{
  "n_layer": 14,
  "d_model": 224,
  "n_head": 4,
  "n_kv_head": 4,
  "head_dim": 64,
  "d_mlp": 896,
  "vocab_size": 32000,
  "activation": "tanh_gelu",
  "norm": "layernorm",
  "norm_place": "pre",
  "norm_eps": 1e-05,
  "positions": "rope",
  "rope_base": 10000.0,
  "rope_fraction": 1.0,
  "qk_norm": false,
  "attn_scale": 0.125,
  "bias": "all",
  "tie_embeddings": true,
  "parallel_block": false,
  "init": "normal",
  "init_std_qkv": 0.0273,
  "init_std_o": 0.0255,
  "init_std_up": 0.0273,
  "init_std_down": 0.0,
  "optimizer": "muon",
  "lr": 0.00777,
  "lr_mult_down": 2.0,
  "beta1": 0.95,
  "lr_head": 0.00826,
  "grad_clip": 2.0,
  "warmup_steps": 200,
  "schedule": "wsd",
  "decay_fraction": 1.0,
  "decay_shape": "sqrt",
  "final_lr_fraction": 0.1,
  "batch_tokens": 32768,
  "seq_len": 1024,
  "doc_mask": true,
  "train_tokens": 309800000,
  "steps": 9455,
  "dataset": "wikipedia_en"
}
Each number is 500 + 25 x the weight over its row's rms, rounded and kept within 0 to 999. Layers, rows and columns count from 0. Numbers have three digits each. The size before them is the row's rms in percent of the matrix's.

# layer 10 attention query, 256x224, rms 0.0845, rows 247-255, columns 112-223
157:542504496508534488454527486462497525476501500495502477490494481495529498476502531528485463475494440469550557532513495523522507449493470452478509496529498473493503515502445533516505517526506487518515489504492501441492532500492477509482494572514565478473489496505485500483506480498488527511504484491491519464449514486535512508501480497498
148:517437526543488514510492508511448526545515548464484511482524508488522507540546514540502501420484511507500512499463506544462536510504485467450520490465551516521490507507491538490490469485492539482533501513514487526459517501477524502465528501500535459486516507495527454496522516479491528498500528529497478515466454536489488505480497478520
155:515529510514521489507517507493479464526490493457478523482475506528521481474478521482503510495478524495534486504501497486501478526464537516470426495489482496524494527478497492513527473502514543507504473503526505530507466461504465490489524507511483504460512521490516511483492502543496468509490498479502507590557519496460513503442467474543
150:498515474553510505511489510490495449493528522511521506523483541454491521515505538509483470468504497494430501488507525492490514504485445506475479493503513515476462492444483497470496501478480558508485521487464537528500538468471498451495524496492505489492486423489522523475524489547528480490521533472477508503474510491539520500567502506499
156:499474508503479511513540500484475504483453518482509476478454511494511475486484477520497508492455504563424477492474469528525482470502485484468500470502505505538516445460528505506485527516498492503495497526506515484532551498484448523468452500485512488477485497482539555503466550521531493463511478503442495450515480494512529512524488512497
159:507497533545503512498463481493541475519480510472495508503547542500488454454535517497528522526505525487521483462464502509514462524497465513518492516501537507551435544532481478487538473508476494449474482472501484489479434532450505516503521552470492478500499489497505543498542508504474463483535533500478473509497484512487480507562495533520
163:532515526544480462485487487494492516479486549537478516507499545501524506506457467498486491486536500533502475518543495499494510504492465527481482490474473493521520487536460512509487457498491512485473481503536506475469497512493512513499528513498540493522464551534445506545518462518472493488501466481521501481510490530480483529519517494498
162:496496499514500475527532468528530530487492501500492491512465492509510478504499511504535457506492498488503536492480481541504529496559524501499499537467452473529488525514503526550483541514520526453490487506520477531503506474503488501505495487504522544513487479487489540523449544485490523504527511499496464476517459508531500507497475508490
162:492517475418503489512513490504512522495488497513473474502497485535489471486495466496543486486497559493485459504491507481472524490531474475463523520511536467571539538515483481515477492500514519509525530507475497493496566459499493533503517458488466511499473471532509487518524507516536472527503521505494466475494449489495517548458487495508
# layer 10 attention key, 256x224, rms 0.0861, rows 247-255, columns 112-223
148:462500509467492452477511495471510524567541527481521522537495500496503481473482491456516502502515439531503533483525493489469498461532458492515558463506509500488507496484487512497529514528506502472533515484487505511500495521555485506479477507537485488547532461492462487493489500520545505503494497478536487472504504533489489487423466514545
143:468503506487472513474524505510450535557535506502495502458504508504561447487519546510493524498520503475501505485437482484525529489520486510504533521530533534498539497451531505499478494475508493511489554502469504521511484479462505496472502483506536472526495494471514521538499513504518496495499534535477493523460460475493442508477506537508
146:496514467505511561479542507464491494498488532506490513464478505526480486464488515462481516466533526518502546506487487462502503509452564486507502474502422501486476479513522488485479475480444471509471446460521486525502486531530528435527538514539502496513526445498532495530504533557504498511503499491464513471506486482518527492489490466497
153:459541509479463504527503497498512510496482520464534517474500501509466531470480524499517497511477494489499508522510515504477499514503505486500487494460500481510521514495523453466498501483511539471477540502506484521529494491489498477511534442506525506519552455507501468484516464539506483466493516452540515526448495485506517462520539535515
155:471498512474473466470499547454505529498511510476482532476471494480500482541459474504510490537469505508471491460511473480494523532506510510474502529446507528557457499508494506498531510533477551530498483498455433494501534507467522547494494525447495493513516496484521500483481482539475514507472486509509523515508493526489532516534500501509
150:496504509546480495471498495500511539513458523477495469494506521526501517509529472501546517524476509532448512472487479461487498494470478507546501485517493490480499501509515504503477510510526476471463473539526460463483473544499475489492545556542553475513477531497514511463492559479499500471511517491511500495461492499476450473503516507478
156:505508527471489503507523485496479506468467533508443521491486480487514500511439498531498496513473486494513520506517452483523509488492493532542482491482496500500490476502525466566511466472451519472484514505529511500510509511549496454498482532496499480478470526517469513501505465476481524480509492491519519552502471548504528522477513513486
157:506519532547505489528451479491471506475538499488494495524456528495490471489511492497469512484506521505510483493522509475477516503511489505432508485489531484474490511530538515509518495527490487478407522491489468498502513506498493499529480567494515509482493468524486510508443480475515509543514477463523555511542439502501473524497496529537
163:526519507487540508495516515526577494493466497493476476493523455497501468495513491533515477492500469502506410534508517461497531506497511540499518493455461484492543467511500483489510474494493502463442476498493508537500533504485498511491505543504493495455497524473495449505502524535545499528544478514502495459502510474510482534525499477492
# layer 10 attention value, 256x224, rms 0.135, rows 192-195, columns 112-223
123:459504476543500503497509495508514446491520516531522493495511481524504488460500464476473534482517498474521483506508446510511516499507535509474507537467473496528505516484482485538497488468545526471506501525515479509487522483480518503503526494490523489482500503494512534507517487508499470469492457445490465456551504518459457542532433502516
122:529485488502511482453517477527518521480531476522514511520498517463532519475530494524530531484494465480519479492508510484507490495495509447506461502488470484505471516477513486449519494486442546458480532481516468506450522505532536440528535520503470518512496508534540437500435504461484543475497480469507471492528506484553521478537504542523
121:488538478511440499488556522480503541509497482527489485525505496509484441493531523512571496503461512490477494493439532513509471494489497525499475491483480483507512471482500490486518475496474499511500517520501490503494515565514488518494412461546483470480539506513469533506468510487534477476528481520479499470504558475498510491504460472518
121:495524473533505494464513476494444491480491537474500478524472441559514490507501503505505522471482508443563449496515503494486509503477506521510504506509457533470529508516449528501478447480498508506473527493475524493485476467508514476502490538500470491533418498503489451481526490498493526495469509505520547514523500479512500462540480502500
# layer 10 attention output (transposed), 256x224, rms 0.112, rows 192-194, columns 112-223
124:466480495452540464481506506545491522504446504509495525513489521491467517506503465503471494484519490481534520514525438512519499481513507505505488456478484508531501498514495520505482499534542455488450559537506481489491506530467490516451477515471511468462512503501467470479503510519531468505488532467561489494562484486488455466519468540548
121:503507474494518465500554456495496504473474507515513529510508480516491488507547502528502546470465529535550564515495492509501503507512468518526483499509502509456478525491490518467492520494497526495490479488492476471507504528479524476478516476518513501450487480520508465515518519500499496492501481525468500519506478497477514477455491537468
123:533516467505512508481512495480485439489513526524527478470521522481498463515497490505516529509468513536515486461508580474481493483465498463523533495517489526476487530522518540523529493499472511539477503525435492525462483516515497502485472468507532486489551460537441473503495490507530503509500497489508512503454500493483511502490531462518